Part of a small language model's weights: 11 layers, a variant of SOAP for these matrices.
Each number is 500 + 50 x the weight over the matrix's rms, rounded and kept within 0 to 999. Layers, rows and columns count from 0. Numbers have three digits each.

# layer 4 MLP up, 256x64, rms 0.211, rows 29-135, columns 0-63
490560610557560518556495528585557464524367551635507397554575537577547435503456553467500489485483482553540461471452473597514563438396471504563484569505486455563417450518468501430451549434468583
535550429459491439559488516477453500468511479517411493561475498530515590479476495497494487465463493539446460523515517453511500395487505549506531584448457438523536552501507494573490466444460517
482483471488490365530479591428488525527437484455572531418442568426481481476462523497535465532481435503626502405443457508541507548515456597424540444494456503492513483453490441521552510546528566
491421527518523511470482526567522503503430451477521461531609474509460521459456486450566513562521474496527479454488513565572530493467581501533480590465574522470520523494460545459465445468500480
429552495564497542512565389580490492447548495482448455506471507435489516508528456478511510495541559509487532439475531479435454462495536515413567482479462469494565497527549572487575478543463453
524479494522494562504514508492513508546518498487508457483504506497460490452499511470462489537461475495495472478507489505512510510504509498527508469529500508483529510455520483524486493493491528
491462441539472438453482574480512529470568456531563457517535520554481364489470573428557512460524494565520482491473449459501477565479453451427455575491478567450479534432466458489537526565513515
495504460409489507506510463493557553485559612499482463443565447449502499500480455506524510583482667412543466539528456469532510596423529446441518404521476449511566514447541523505478506541388567
489516486492490557485452617451533503434410566491580493530550514445450488494464599513424387535486502436548480558475527525470509492507401493360468475472478517516485488450555611558646537562562411
536479488440545546422486561555517518482552516517396442537537508439424502463458512483465559533557508452470534525475569570520523424542363448474475563542483543478545532433531466558499497518460557
456480469559413564514493506468564568490556577495481583505455517554426541424418452604529435543408553560495589533409466498554519405519527515473542532423529451451549459538564505468512497579462479
494569414513466392491558513489553629401512518501480467490495478561500505484505511482494581409459436520537531613463579503534485545465462430489407508598482525568570523507569505466542473564480471
484510513486577474434454407545457452457540493477473575423568497531464475508494535490532570421501555523497538523574411519544470343480567570488523546515550456520567589562490489452443522405449537
535571565512574594473544525473450432427535493558547515513455489428517529507548544547413522483437503521495598468463499452421556464406496591464424513498497443533557426494472558516533626525554479
507482518603524455562550447488545384518640520511549469462472460397453513567504490506457508501491422553484543458504416467511536541511571464569476546537491508505558511467513541580577452537555469
534531500552522511606413474448555470492431426434495551513520425505511517483457456518428478541467399479591447427543530567492490536583518527394528533521544576456511492510377441599515537548527526
642534466529517446447441518598504494552555498445495524522522532510537559550547481448555617595517415453397454445468482506455471457526536428527429571482550468511640460399520542480430551422562486
381529546507492466527477466514491514480503517419479407451477584492552540455536533524592376602466488525503500474518488526424554555478496529467533435460486522615561465446512488518518584550513574
544596492461474583523580432509492526366506462512584348551554499492519502489578512481527516488496547538419464494464518503454482432595571433532466530526503489512554468527487554460567443495587424
618471548542622545454469515464599486499478461539587539546536517467469469468524537476441536499512427561459548515543457433479511480497533549466588542479453558552450517579478534525428516513440426
462488467443490456571449462538456463447496445498473501473486473434477513488496489499531508487540529403477485447519474524559563442473528492440539408630528529557546517421531507483514483489508488
518621500587539480642528489453468548440482493537466467531495377602561497490469543416467527427482513459565396517509500585405496419517577567454434565424414473447583522485461552478510416459574494
671471417572524544478448495609527496558481488586526496486555605444551527525417544479570538522508468485589420434473605527522513385422415494485599438560435493436548549479445568532423394434562565
582517503502504613473520514579592515619551475499494501476522500403460512458436449477547570542488439523499427551497560507555610455502372523549473426501514504430560495455532459637464465539500411
541512456481506498522506450490521527489453558416501585431506514487489442499493523575445545478520466576542485514561468519443560431544398458524453517564425403432524526504508467449513558486515581
466564487572513497610489459522532518527471440418441520530540483534407581421386435472540557546515426481532398516467471483500712516436522519546582458443545489560494534460520448509530386476452456
552506528453549488510461486542464571419517504450497586517492574492507533541503551451421444526489478540534428547456508461499532432468428474517528357489473483445499525462498540519498531482530494
583508394506669541521549408545402516512547399459558545493533596479570462428425510415593488519544410500510411400456547548532409481466386516493524497427444484466497489479486549556551471397512568
511465457581503466495595432597544533547525516563582549464465497531510409524523492375546433508536470455533514508516493497518424465543428409427489532520551562433411555432437608507482496470573527
494516485487468466522535503530515475480520434464516425632435550477468424578590429414483523534574465517551471420430528559400495507445524484449570469489418612496499511550526466431492619492523559
447455479564461522506565462536569533474513548440425557463516467450512475510439483482579542530446552485529575448498516424571472437415435522531602485462503473511479488538485584499428447498561495
517514425546551451524453528517456536439500449410539457553560508440491549569611546506506459458543586528440546449482459537516598447616634477458482495457497491511474565478494516597462558402463455
407509439419434324521614552404526500442406598586518497509538580468457494550432540359577468526409487506517493491504535564479625553642499548510479524439482437588462471436493508446566476579516474
527544540482443412536482493488535533449531535461410541487526472518504550523508475565568443502393533506505540438466514445507481468525588588485511494452484496456555452428547579542521499579444530
401574414574441432502483453572491459492553459487540460539541528437553539398545546538523636439481577545526556446507518518582453483530554443507466446491491508529519569471518502430549455389396538
479501516485454487537521449525459557471485585528547597452491467485597520464494564484556591515423523543487527486492417543417488441602572489478386397486599450502468484528436545527515455476442453
513512512554537472460509478440504525475496555523529506495503490560470472427466481469519427410467499476433419640462465430433541501542552452530622526439499518489472536415526511582480538575476503
431593492450515494548547538482520497425527487477525511503526498386507513627495510404492588439414429414586561582484474567487497564485368586472485541605518590564580504514483559529538482506529443
594544476466528568436452500515486566429632499509513445535549498533560489463496486544550464501500511512425499395402504532525542436496627383447451459410458510493437532553441546459506603533489509
532559477530491518502490503515494513497519474488510519534512524457474534506505516513512518463492524505516515478485461525518513479472521480510503512532487514512534477489461549538504504509531488
474480429587532484591500468551506552518506480594543457501503601506552395478468463530548610478479482502549429453550481502456409524465481490513456528456468528512515458532497493437550502530487541
497492499545464468556531553449515536527417571560535399522441519458510415428562508479590609578384569483487478574519540487430573416568535507594588485496507429500528433505408461467424492485496467
451452552454542547544500454469521574458564462506578486546536507522540420473476475471426513482548463557478546408546490422457481489456484622516481494425484480425531499527427533512556479435560559
523587460612441442479547545477416557514443648410381502504492435427444432498472503600622540542518487501540574498442482451532563459516474495480511513528495500580545513512460578493534467419607472
495431438552395464511478543406565560534489487582487569503487450537493501569475454456496496426447551478601537523523474553472454493509466495454540541517480543482413464445417365548458576576401512
468577436472492516419500371535457502538499410494611537542506424495529484525547509476508511525450460459442462473460486503583535488460498534572584477483417485541509514519458510526440529514508474
419544477522512444467617463540544478487500485516462433510488487516537454483511464500598574569472462501444545493423490502417532526490608483494459535563496551595567397507529458338494529460535470
420506598476528440483545533566560459459463430534520484527553501446541506535504561492446486480503580510511572468534455518541482419400529410521495503600568515543575489462496430487494488519549546
460450419462505509565528575485525564491553613477535503481536557583415523533483510478498444530476477521491489402452558479550603488459488534516562400503426486528522531528407451466500460515568459
478506495565523515556555458539492546458532448531483357559483467493477549473532472530497518534597522482513536423523458440476485533421566504488525526494409526515473520493569464572478449483484515
524546474505455452396482504514523594566530440520530461579505471551447486422503497544571494581440490463470524488452516423516468523509579436490412564487531566395576480511451446450519549519490495
509548474448454537402552512465552514512369536503566571454552536474458520550454533493533413544488565542480514531495448490574600442486563544604446438498589416469620504504448443482434513488522548
500477507553552462506529489501412491496546428508526378467439483460512529422495408424543562522424496512497543418447484544396512520448523410555543566537496549547606478581442472513468532510542553
475532429536485470485537453527452461541480501491467653456575444522475533524424548511516591479525435543556431526538530479526490501453563550466451489528502525469523581434537464523472505478506475
561435444496617597447495412471534535473480544567502501544409436511464453488483543571463536500456500530467460494496507498460606559475551475485503485415531492495479475492488418446474556453515517
490453544438481486523481584469482535388559434515479554542502508441498494555511500500540524458465595538499527467544508586547473445499496494512467508476424396630499520482542519509437560488496543
490545474487452553507520434533508437502463474539510423548562557501473466491535443565590502707412475521407479532474532443493444434485568599521486525522463442422571430482498482571575560463539499
588497567480538602509401507505529507474467540471519430494503571438506507492504649497554421477529548497542465462594412501467512438513550478480527458463403583487515629413423507480519505489436477
530498506514619448527547546540529495469428625582532492517393431524548407529552523528486489553487480514412533371484471465490500519546642489434471505519573486441509502451416529465506550407457566
446540516423457511520499537502604485541456606429553447511515539504509539439515509478527485556506447518526471538455467438440572582473601559398465442413471558405493578568489559455502490470490448
483481479475515534498485356486472467462375602490584502477560443524541518461542495538467581579518489459510531435421487514617513464538618504470494477456487388462653424458469672575524539488590444
478464479455579538460580496575422576502395533450475411559508487404567452491560520457522546526435354545484516479552496476566499510471495574540506392466605505548577542535425553410478515414528477
507521409411521574482610602570541577393456553543508426482473473485492452455581587441495449446434455501493596567540496471503561569550417520467504404492526398543514475498517496485427491488470471
431474488470584553439593542559417447437456456585489460524462538427538460492567554501464459465473504530532546435419497557445373507548492482542486542433453567484490465549461475524426586432522503
482486503452488493524392477573609437513588403537467465497531540506518422453508533442541467489582474563537493468528501545463497519527498542484507592472441533503515505501509511450460561479543512
419467530464437498503524591512469565382494488510521465569530554555542459511531555544556501471429481483416435554553485455454538477485605445539423446376525447530561510501469542409508507419505527
588445458568436543537495499504460552516472489479587445419406508398542435455512486519481512559468451594457519510480522484477595566553525471479536501510365495487517484513501485471465522566546452
477430509443494515498549488550519571465515510539492504447462429523499456498573449547551589419395480544516514511433487583482547551544471483448435459535479483498478518444465441518428486481508472
458489484553510586593550448585458550418405453506421513559623499476403492330509496554473458486519531534439582505477446597418449508501548540499566551533488434408477419573534451410542585498490553
478509409588411495428503493511465511537472486393504546514565460547462417541473514555495531579526473486463476524419515448559619454497523520489479384422507409522495540491510453629473500454547561
533587521550499470538523424447555597446470569486477500529457505420502559449464459603461477514554520516532531433519489482438504454496430470517487610512416528540436517504528503526455515504551551
469529565440445502410507470532503517465474585565516473551583614539484453591451486490492528585562388488404504474495538488565598520444491462502523492483499426455573392476449339522415589451509488
492462428523504493504530544492464446458501475508552477405597537464372522507508508486509579557474454496501470503509462472526543512525602465514503438513509475457497510495519475477499475533475512
508491503508468525591574466492479569560384626476436489457472531533508513455516446439458519516441553534592568550462493528430550492548504415573556556454471571558481569559407497450520578420469465
447433463505521433517526545622441513429603426392508468581470591465478538609586530471556611423507395564486596478516467514594486396433443517474485511562466478451585504484470427506478489417478457
422542491474497531466579545508480575529495428616524495556458564432524636567552537495566592446494447468495497461532522550456506421515464486528523478466492579438521445467514454463459482427548476
543542513491534563452531498515525523508510415439459473463551393492591451505496489473517655445420504472528486475466502509476513468509538514486431458508441506508481621564368464534476508498482462
420639511610558424554568469481495466484516568437497416525498462497498495474491498474507535520490472455481476463434537531626554468376536565482565559537516556477484518519425412455430546482517533
499510501419500513559475385505494496457539470431438577521511503549529482533527533589594568503464528534536486524476536495493544488609567352540530528517377532477506500442430570517539544490419542
481467550499468538488510431534561555473545380490501443520607532479476474416493390487655529393426476460532507442443534554461455501501457555586495490503503516449599381537417472535515518493532545
473523427611509320516485531463509490517482497564478532419554537505539442550434488473559534546514468470602442469538523471470530560462506431496603489537478517493473522487460535501523477506460580
533499538376482413544477455592582559444496517680404557497473519577539477497521481396476457518467576526513435456598568504455472518549542432426553460516425561419555605575362503466574501484457512
468408504452494435543512599461580544394400536548589469526465488409434425390479496585503470537393552525510402537484484483480618570449514435464573463484538373620569428635490473536528473568543507
538598463436501540473540454482547495479509408458558456499532571484538558498503571375535481454577413489493532440528474526518466454541401478462472489546481525464525513477545532483515491539552485
402439472531487451488585530480532478529553513438441478548503467443407525455545450481461497540522542559561566475506495480512436543531558465388602488493474619517504554554481395456555526415462524
443463497548546457561537524484539407472502467470460573572502500555546452494599385572410517513520544507544514472482508591490542519495582538453609528397462494546557503492508466486493559476518497
535555446554419464533512546524581493525479520455577433534511563410436526602466512427539517453465476460562516452402497498504520630426383421480405498571526503496586444522482492551491361512534432
488512363493514438525519577380578451559567529559455528492553539538492535567477504485436506444483493525488548403503513484541520494533467529522393456572502494488555473436480387508489621510523551
475506448598501491514455488497530538420499515499560491493557505467519456412495498529458585512565472498603524507452497501475470529389554462528411498493459514512552363454373457362521565472617437
435460519530528497521506492451483504482635441453474493500503383470473465461522463464452555556522553532566551528496561508431495471412585431474444436506544535494536502473482500551489540486480513
427448504443587469503536480499532534492530443536465468498502457403539462429530646522544513570430525514455480457508545465552462626551607454518557568389489544530480525536483508490489512447538422
401414548456533410527616489501493438572535494571477579549510537437490554447470525469554536496497459620546520479573505538450497523477580503463582502502516462517521537527493386511432462379349549
487579480559488424532564566500572386526568596431540502589450521595486594535481520408523571419480413413534545500477493478499566435467426507614449604527453518511547493451494535470519520464479467
486534470504416498624505546456474506469418455534546490510588542487471445573554461485441485430510570514484394421550513383437474471471476558400609486573441473506559550458536565503534532460403488
523529503471395525588469520456465426393552449417398463583485549463477534595588575558491466535546447464500526449495536542553586524488495532434521459538413500544626505470497518543434536486491585
534466440455473555461582465486517536480563514460513512527508527465530458501491489441552433524480517425451424531399497374571551487448512535605563379455513482530494530503438579456470498512515500
473525486589487493554541550541563511471493505592582516466480522477427523502426465419411529537504548438507515484582575486530545530461487520455501488515431491527496453408491459406573480539471520
473519491541576455468590505550535474473552487494540539421468523411508568465457561499629558432553458465556527415523367482498460538476519457538525472561503529534471515501459409549502458490485507
678551522452471516480456490437510518464414484457535513464541439442462593482507489394450465536450412394434421514449536539468522477522483441563503511474469532537478537495515646544500516431569474
416548473474518359468547562467509472456514604465447517581492506433514520457429518466509455481501503591491576494540589451462527517402532589484430517421445449458612443552468487482518503416529476
436416430519594550487528612464469526513531471444550526510526556532543550566488569417401567426522404553445502533438489424521532379515432518442551495496480584530572528469374498581463550452542481
445515469499485518488517469496507502441507560500592581456540469509499498511517573484603572567457466439550437447462563522466543525485498620535528417583505513534629385413513557424538502504442390
385439464516488529436513624533512547459435448510567578485473445487437555417450520522493492493550551466571519553524546567511512588484548470516504573512398522508519585485404416492468537523532559
606561340461511593477567433523442492412518481386448473627543426530479667496516451498561484460515466631479503492384438450529494458493579563466495528478498474539483485493513546535569505549524471
550453537439520524509541521504532534549494463466564518588474529502581493553513538470442553485517442574512434515557495401484462509456491490505483506494447502558537547490490482526438554517454525
456516487548537469555519529575564469549548573459575422456406486467608404549592482421405513498533468462595548519496455540402453425502531483461578526485540567438596497526385436542360518477504550
548479509512450503553515452489498538414483432495506488516415515492543434477499556457587510483524525469530424559547544529510599541520487473521542475479456531504513485524492514505551446558476449
# layer 4 MLP down (transposed), 256x64, rms 0.199, rows 29-135, columns 0-63
418458395593496391475542489457548456503567506432494543446504460540475548475579540570491500435443487486567585554484488497483592449539490541528530423540517473576525544483504510514597512500512494
483513499506536439431449519502484499526450493551514555458595506558477531527480596531473491522477465545526517498467453417569538578458448488513488432567538490545521494579550526511443439497540521
518516505530512516520478483478491454501508538522473524510549450595522442458582473553471560448461492487398592522485533513528481507487487420497462580534558576394503533521500591493483533443448467
500553553474544490514494504457485420489560609476559501444480441505461415539604502456478565468514467544505555507450479489555442529525469480481477507545462430503501498472545485501535499464539493
499488526496531587507476503575480532473538546524534468430558436488509444435534532563454427528465456483486461498561491598512508555587523515430481493498602535452465521482476543509519543516464504
489519505500512481493474533505472481513525473479441476526451490565508506547441504507458505481520556481471491536527480531536526517520524514502497557518525484484477490466463530464481468524453508
516495462391409425478485484458531398585428503466494595546504496444511513544545578474494461451454491438495625557517493518510404532536500533464497578457519565490563507497507437528512486493472470
437571544501560503513515571488410503484440485526522571576463420517587493483503488447448502441490560566435499481542549538543405585536556540446407573411536480492525479478507481510583500436486508
428536455479502435481442462479433568429517529511481531501436426478491481545569552548529496375404508528547513593478518578502476499545498555590515577487479474345477504515454475518535493419406429
452445624475512402581529486593509554534537436492463542562515534498552437497480425555544475493426512471483510534606449547531567477445518573444499480408491506479470512525598536489525519504532488
576561537514483511501431483553386529485408407498575463465534525511472448492458624417558521509498494376506587441612523602416506422478412535379540562482520569532367485463551453516510505460458484
494545434479509618535567639554481470495520503526548503541368501425496585517469518506492529604495547481517577408509432426485462496509512451559480408434391411450416571390500516562391552424453569
483457443569426423570594530488519509454491530455486456488510532543506555566461442422469524498451466408486556461472388481462512466513502552426472433485509529456524475474573469509571397542549485
457349510508469494513478582489455548509376533582560429463496510521518411491444437480435523549481527459477466503501541536511459516518460530454481515557522486459510523488645487477547452578452525
449463541529519465466515488445444604459467450421533511566449482470459508580460603584497542518469434557584516426544486498511510504504578539484582407425521521487460526471483482540485544511374461
497496469485465541438460459541495543529498436439564401476518503499409515511544553444537497461486574496527559515508432548550409483512520610490509492535489494498547521471400439544534602386499585
493413535479531471496427571474598541444373512536545498550489544507484428475537578551495440446522548540524508533601500499558500491409412567542514459602530485419463466597454470495450491471441546
516545478625547545606457579474516486479491445506453461426550528555551497510512611503496511475503538428545534526560576493478480493495604523499515520512536484418561469606471533540475562460547457
490420399501518431508411575438448457570601532435435500455462445562473527525436520472503494517490499476587557501453473477552471486504431535516523573494463500420522413446528479562603662505515594
489581570503574452495578497475561403448422461510538517503499518515513403525432558460451484508478486526507438525425540509492499484463441525401466458565395532397503558434479468531504465583567513
494530580420502508528448548532511515484512469450488470546471505504456527505539509533496484423543484570523488445551548483435539488520415521501480594550482451459509493455440494598504431517473484
496500484553443532530510383556528539402577525453528448551438554439473479536548541578530603417409574521466575551500377428425486299394525540541498513464494455566524517346455469506438438561598418
534441482533540458494389462528383564546539478435461497468591462497488475514540454587456425544477455518500469581561448498539532587551567474575503569435551479420398548538491530636447519595402544
454525443483575408514503471532505535464517447489501500612522480613543540487543599511519525519529387435424529482533514452457451502464509566422500509431517430499489529513514556653442442409534495
502467498483597544522408552487473547449497463498481393561526494460513567506558505518480488523492446453438558381376505565529462456431537515501497477468551499361394457496492520496423563514509517
428447601461484491438593497504485563544550550491470598498513427505452407474507511595483478536561460511453559543550435450475368592555562514461421567475451639495521511505507522565539530515404551
478444466491525512444532532523386541522572521498494520464477459563418573503510511590557532430519380452467481491392441476555518537472520478509464484508541483487541572494492504524507537460525471
413497543373545476441524462539439452379499404618564536433518545459544382620509457515478564523438493517582558489528459651595557455428419547522429455429429489464430458565495474531401517473499528
495477570471444538413507522532452462616467519542545559451470519547519490544414491405498462507528540505462531496469515520451580585390494445505551543486477519577462571554508444443441507556392499
459540518438399337551512460456521507493488505515443546626424448453569615459509452539473457509460434517530592447468536472504531564422600521551529475550509505604587489483450476486408573472585537
528571557496567478446427477517448536519491496518557531479521515538436444450500481510464513429519486457518594442446436486414479511514475421565520533469388507542472517531499523464465600522441473
557554455416482544496415458559359538426478512521537477528447541494448553456501535504508503559546478567492523422419477431556568503478466543581491497374478540482459355504534506436382492493518493
618624464418435496505436508448635466583578452463492539530531486508371393334603457493407497586563464566558512527363556496518403505655381434579417419555460497496472450463526453509517535534520534
493437481479568536449531508485495475463538501568559556493419503485549471473488484528368473518564504545487445490486467507564522548467487495464468423440521413602554526487547447454585540510491521
558490578539467515524557522483446526532374504494488469539525446451552534624445534384463508543577427498451444476483423459504600586566566470455507531572512535480424375514530511438457565552474463
439576477399503506420520488493505524536549495582486428516427454508418501409413399528484396484469593541446513471446480439495576501368405579470513557484434566417539532371557421520500562618565444
442513578503452567580428389443490531549482554492506451535410530491479489552500501465513528457534428478517502546515481488441527541496555526485409537499446548511561470552495600375490473457582512
492419462456509386565499519499572506402491468571446490557498487570516496555541467465441493636530572562523473495530520532455645372573569484545578487520599461490480416500539484570590531543480396
623530560430505549526490500510499514502439456440475482526472554508431489451529530505496473567461522501401389476486580512430461419589562452437486445429463446470607538505400515540477421393594604
510507546511490495519484535501513480545502517471505508519518513552504522519489500519517483490531524554509481605515535505497514540546521528477514436484542523509486476543534508492494478527496502
437520564452503511531563564496506471542465579347493455569480474497531597500474501458445486514504469601500594614470516476501571412557478564549559576456513540535535511569523504509580474473434493
451508446491454472381445494504466562499468432525438608447510441557469577503509507558484592503479394572485480471386495525503483516550543594506552489522504478485493493514524458528529521580462571
491501432527501579512464535443443463555459422440519603447466464535491605507489526513532528448435557493584472562559520484476437494505424489496478490572535484530389541496548474540511432412441515
412506508454519500549483576482585529386472511629518523496502500486547457495522608528496525529470587458459534479510579556498455544454505499524451492408527549478499463448512541500512451483584551
418460514447649459523408583485480430441519601565428492579419468451476548450452508496434506544485384530480488409492436512507550529468481571477484470477536545445507469492505553447493508450482483
495463465430571492433540547477509480458424473565496521494501472487530605547491588494491553500563444586518510493536557444521519560445510450569518494585461471510477557461548546473584537462472523
522427523549465495498427613481529491613410471415480524487474560491528490509443500443418512502561468419617418542491456518505560462484497602453587492428491527491483442560557509460583523571485505
454483503555524507568401495515485454410525513407487527474466471535459447392441523527442499541583496498457523497406502615551460468451557491463487463518524486531587615488502517562507435436473528
430457561496488497486458496473504480563516339457543473533523619430542480539534451455424517489610598481473499546491474448527445486487492455441437597492506561560501492438566473482525491380456466
454526481370479528516503444411517386498539525536517571424475460534442438457573466536577554476486470422478548497444511533512467518448462481499389469589509486516593406573471477459499458467518488
475601499450471444459539497510572454470449509460501507456460516411517594576549500413457499559553468527524399520482446483525532539506496488514647485524459483600443548540499565537436423436474479
495550508494504484441464467560623472517478500524509439436475564558554540559522598519517456512536538432478572466540530532483500484441576500441414494463516594540550500535426491510445451572447596
544512494442567549544523485570461487488426582543562434563526553421546510425467452563374571440501475455497519434364550551525489389492425507567443534493506556507549465460507517568560496480585403
547475473490482451476486554423457495434468449440440443480498527465578556582465479476513447462493556443517385481475465579530521433547562588459512478346542477496568493565539419559510533499569418
488562496535465496502585529490505489548528570528447611501494538449496563480508509523490475406500545453510587503386392466502470544430425466486449433579517505499525557554514511488467417564497475
513523504497484485523496512426447452542478523520509562504549478450476456435555410506484595595517570590526448481493441500491484429618522431514500458539528549487474496505481570532571498540452447
581359405591492388582497415548493543509510501499478479418507567420588485429447514557496490452588445491544445501480600518435512492537558427425477503512508452473465424452556485477547503608601478
484566516469584505589495579565531516396500513527505635350438581499431536581439477519481497491500481431455447468499599424426558570482474462462460496443432481452506489562578651552537395528528481
544550496504502501466495464418450511595611348506508531460575547575511545457460443406576493478547491515480458543557502443529482463444427451484432519565477478604524458521492474539446416561508486
465574442460589435458450413452533496418505499520495602581528446430518528529444379561512462468468447550518516517417473571534429526457571415488529481620494521477423548580431579536490596524462539
496559462594397578455505593573451524462558484547535434495409550427500433600499525537443472555474431589514520410450476433395472456558435444496497481557506609559594341478534450349508519573600583
539512528514420579443424491466485479505421393545490553381485573521472460533496555540445475500410637445470434431542568477427461438381499422520549466423446552557514485488450452481414509586450566
500338485576458532403604494540496421479530468588453611459548518483479505412380480432385537490494443516503559559478551547397458566577465430475556446460448499533517520452562433545434429516421431
453458527506472363534522528586550530505503518545509480606565539545626566505482495445484488570510468540513503488530525476520591517624444428519563514540499484534462460447506596548559540471452500
482504510515473559456507450517456595472469558484458499485518471488509432543525466489536486515553542528511507506458498467523530569490485493560504389563588476514510494495474542464468508510488542
586476534543481505569509561524548536562516424520610420453419562517471427444467484544564399471481443470499434518491529437466468547520528550559504580455547533481471508436593466577422502510483533
479488564478395472491465528544545490551450559488502540491514437545444536520494453510487523616535519520432500503493575482488513459461559448475402486528586526504587383454493413585512438519478501
465547547516576513550479504459522426532519583448501592527504470515498511479453535435441488544572555495465478422506549493485509507439548485556527565478579481459507541455503517388519551473474408
501481488482551448371601560449501476462534510537413542579441578444514515520466459541519500540467384560563534495508489423480603456560405499532572388551557546479531568487451506426564557488557412
482495498431586621558480507408470546627541411518457478537488472487526541450376370506484502482507477577530436388485484528490497496565438466496513476520454568459446547407555454498513476551507502
467490412445516527445494559439449345532525460529473466507593536569467485530414568450502587375508443465531517562479564541492535467521626478488486449462436464480631563438494526434557479522453486
455511445522536347526530448493486425534461356545595642474430555454528395517514556560491556479408530438634485515572434466458488392557525625505469442493507448447470513525511453460461567442491511
528538489526526570487424472510477553495463579536447494576415440511528600498535529538471435516512540529453516463478516480515518466449403555511479525474516497540546474474492583488544557449570530
418425481420513632506467515622493566488445510515532420496377498478558556517542503515474409535499565416491577474541473556504517477641522451526485494493385564537549511381422497431598521559498485
533384482461497477494480510516571511517386580507526424502474415477569479435434420457491489513397568536455396498476583526483598541582512506507515499516456534524449495514530580506580568460576450
530522552505521532507497628542484447551585410509506512474491528550544493448556464452460561471450484542485388517462578591574476486548440545566588534471497522462489558493460441527548561431480517
536435518523512518541541498540506411501501497453518490539528577491555520563454590379504488573569470555518490509617500463409497551497571509495464537547535429516465548504462507443486498562517508
570484495520540451496538472573533431565579530481566522568466580533461453476448390564516505580523516494518424480476505457543475476461514389490520500544583557413506534590568426443475470524447497
498594481514465510521589516396431526460488411467533545571558454530539493531478540453476556453475538521511541517436512494554489576409498528437417541530528522596572495563466511431416508523546490
466542377488527444544502504420558431434509555539452522575522582469546587507563539521380483642579577559491474612472532451512507453530586374400478455493531448549428522543500524513518485492478434
558445498529550574527441562517472494479538504528501442534506532576436524457517516451545454500474529414476485547529455532497510516540384573503491567499537481472466444480498462560537597564528535
507539553420395557548503517565579494450407538496368546494451514494517511579500425453499464633550527483479399483441519529527458512427537421512512448506518576441599476567507510468570385518651456
480516484476465462443479497520419465533471483564511512417524506488488406414417389576519410490603503549365410559520362552575670490497465467384552469516504576457516459557635443447507593689416594
509515491474536648498512493419393502538557395385565475480502411536480455495520482472565561498497527497466502522495462471527458602568484443495507453565499502495571503463536474512478562512449545
464404406511559515560526497553533474470574430551435454525521533459504471594443499460480516537478525510436523471521473537533437448513502545478403577563466435515548438507505511492476508400577520
528606460501530440494602567504472513549536518482435564555592471516469608454415426497538484533480473520563563490461531434486536500528494432510511455542486580497420479463501561527530451602448453
417412551429574513449538450492487559412483489563401521456488446522537499412518500525425425536524492486429423546593484439436558505498523561480544433414493468544518482453504519388556564489508479
478518602493511566466472452626443380493488514460528516453483471490439422390530516489581541518498543472570546495493497468433468557470449445469542545456525579500461463476459566518500497499517465
496551475383515539610519398598397469535542580489599561513488483581498536486571505452530450611398486542390582490453557490614449548573532601480490426554424501533542412442522501469476484479606487
529469516533523487415477485554484455551428497550585506440528505527453405509501576506572509493523468491486530450479455492527497498512447516478482510547525479471460464577456489443544550438469584
564502442429449495487566541487527481480518495512414391484514502522534533480524483466631525530565436506511455489552475431501519496538517429355502470493513520465490492494504582412486402572532479
445602533485563500466488433548495381380507498550535425488463609458571488551529455487475447533494547522489372425446508509485498415574551494491468461563570465587569562516443522403530507452489395
601566492465366510504493506414508589513425450478502492536516435485518477482513575461440504500491526553575495560493478411566481561504473515508512401479496524500566489377467478473430399525574586
540601454489496515561451466484595585491586524575456508467434562543512508483546467514449533489575516543516513465454565381495428528452465522443508458522348564474529501491517497578441468563497424
508556438382566498475529553460526457549496495467438560524494500545459609428493447471454437496480523470531569572484508424475513463454463574467538485485439474548484490459495469467575459522474524
528607491589496551509521467476553422458496493426529455498517563510559486508423522454527504501422559533497421490504441542455514469513488481563531435458497479441478527468465510491453497457505543
464508478454540532503482514478537531474531457446530544442538511516581495502514447520484453524533595560520525552531463481470478501528604386517523470538443541584601601557458494479508477472573437
416457392412511486523490462583512529493442429506520516492572462553557402578529549565498501467498538492451514424577471478536436492519489526505499522467542441447547527487567546506574510492532584
514497484573487565433493539338492514496497577441554431454570539461455578490574449530503550561442371576505564457482473561600406451514482506542513493489531540484553477582422530485549564551527481
461456511479416647512486498484489529455464485440547440540467496485502544461560621519456531503490433482452512557475434472481492478606420391550421496551583544461493464507414539453425432494502589
514528605479548531518502551620551468458550571507542472449478527527441560448531457539576394505511578509457466478558550443495477581489587463471498618534474561517497455460543557483419439591477454
420400462507482546525530569438456567537431566546532505504467480482566589471521473483445497485502471555450462544510564477394484494454486541495410492460464494531519406522349470580470535511624516
594501591508506505537454560529567561578525507558480485523595587509501538437477486531543452494486459546513446483558481448458521507492461530502493449476523404418398506533523507523562511432504491
518545560476491459540488435560484463528468531529579540487477612454426442524558467431406493565533565542525430406507464460488496505467354543541477466524500525429400574516478421496450431494520441
559495452567508519534564473479446547419491466412489532543501471453509454497481482515432562494556478509499405567504507459534493475527535510517476420476502453503560441511451521567468576517551531
512506529519519561465501399496539532441450481429412436456438511510463450402523479467550503586571460539417564497508517494488500499536480449493425406512512628504399499470634518435461390550562554
541556471537608511470433484522441445470527531591522538462486543565496528489557458482558452468514511510479532496510477478531449551521468466498449513499545483448538520479494559486565508486509515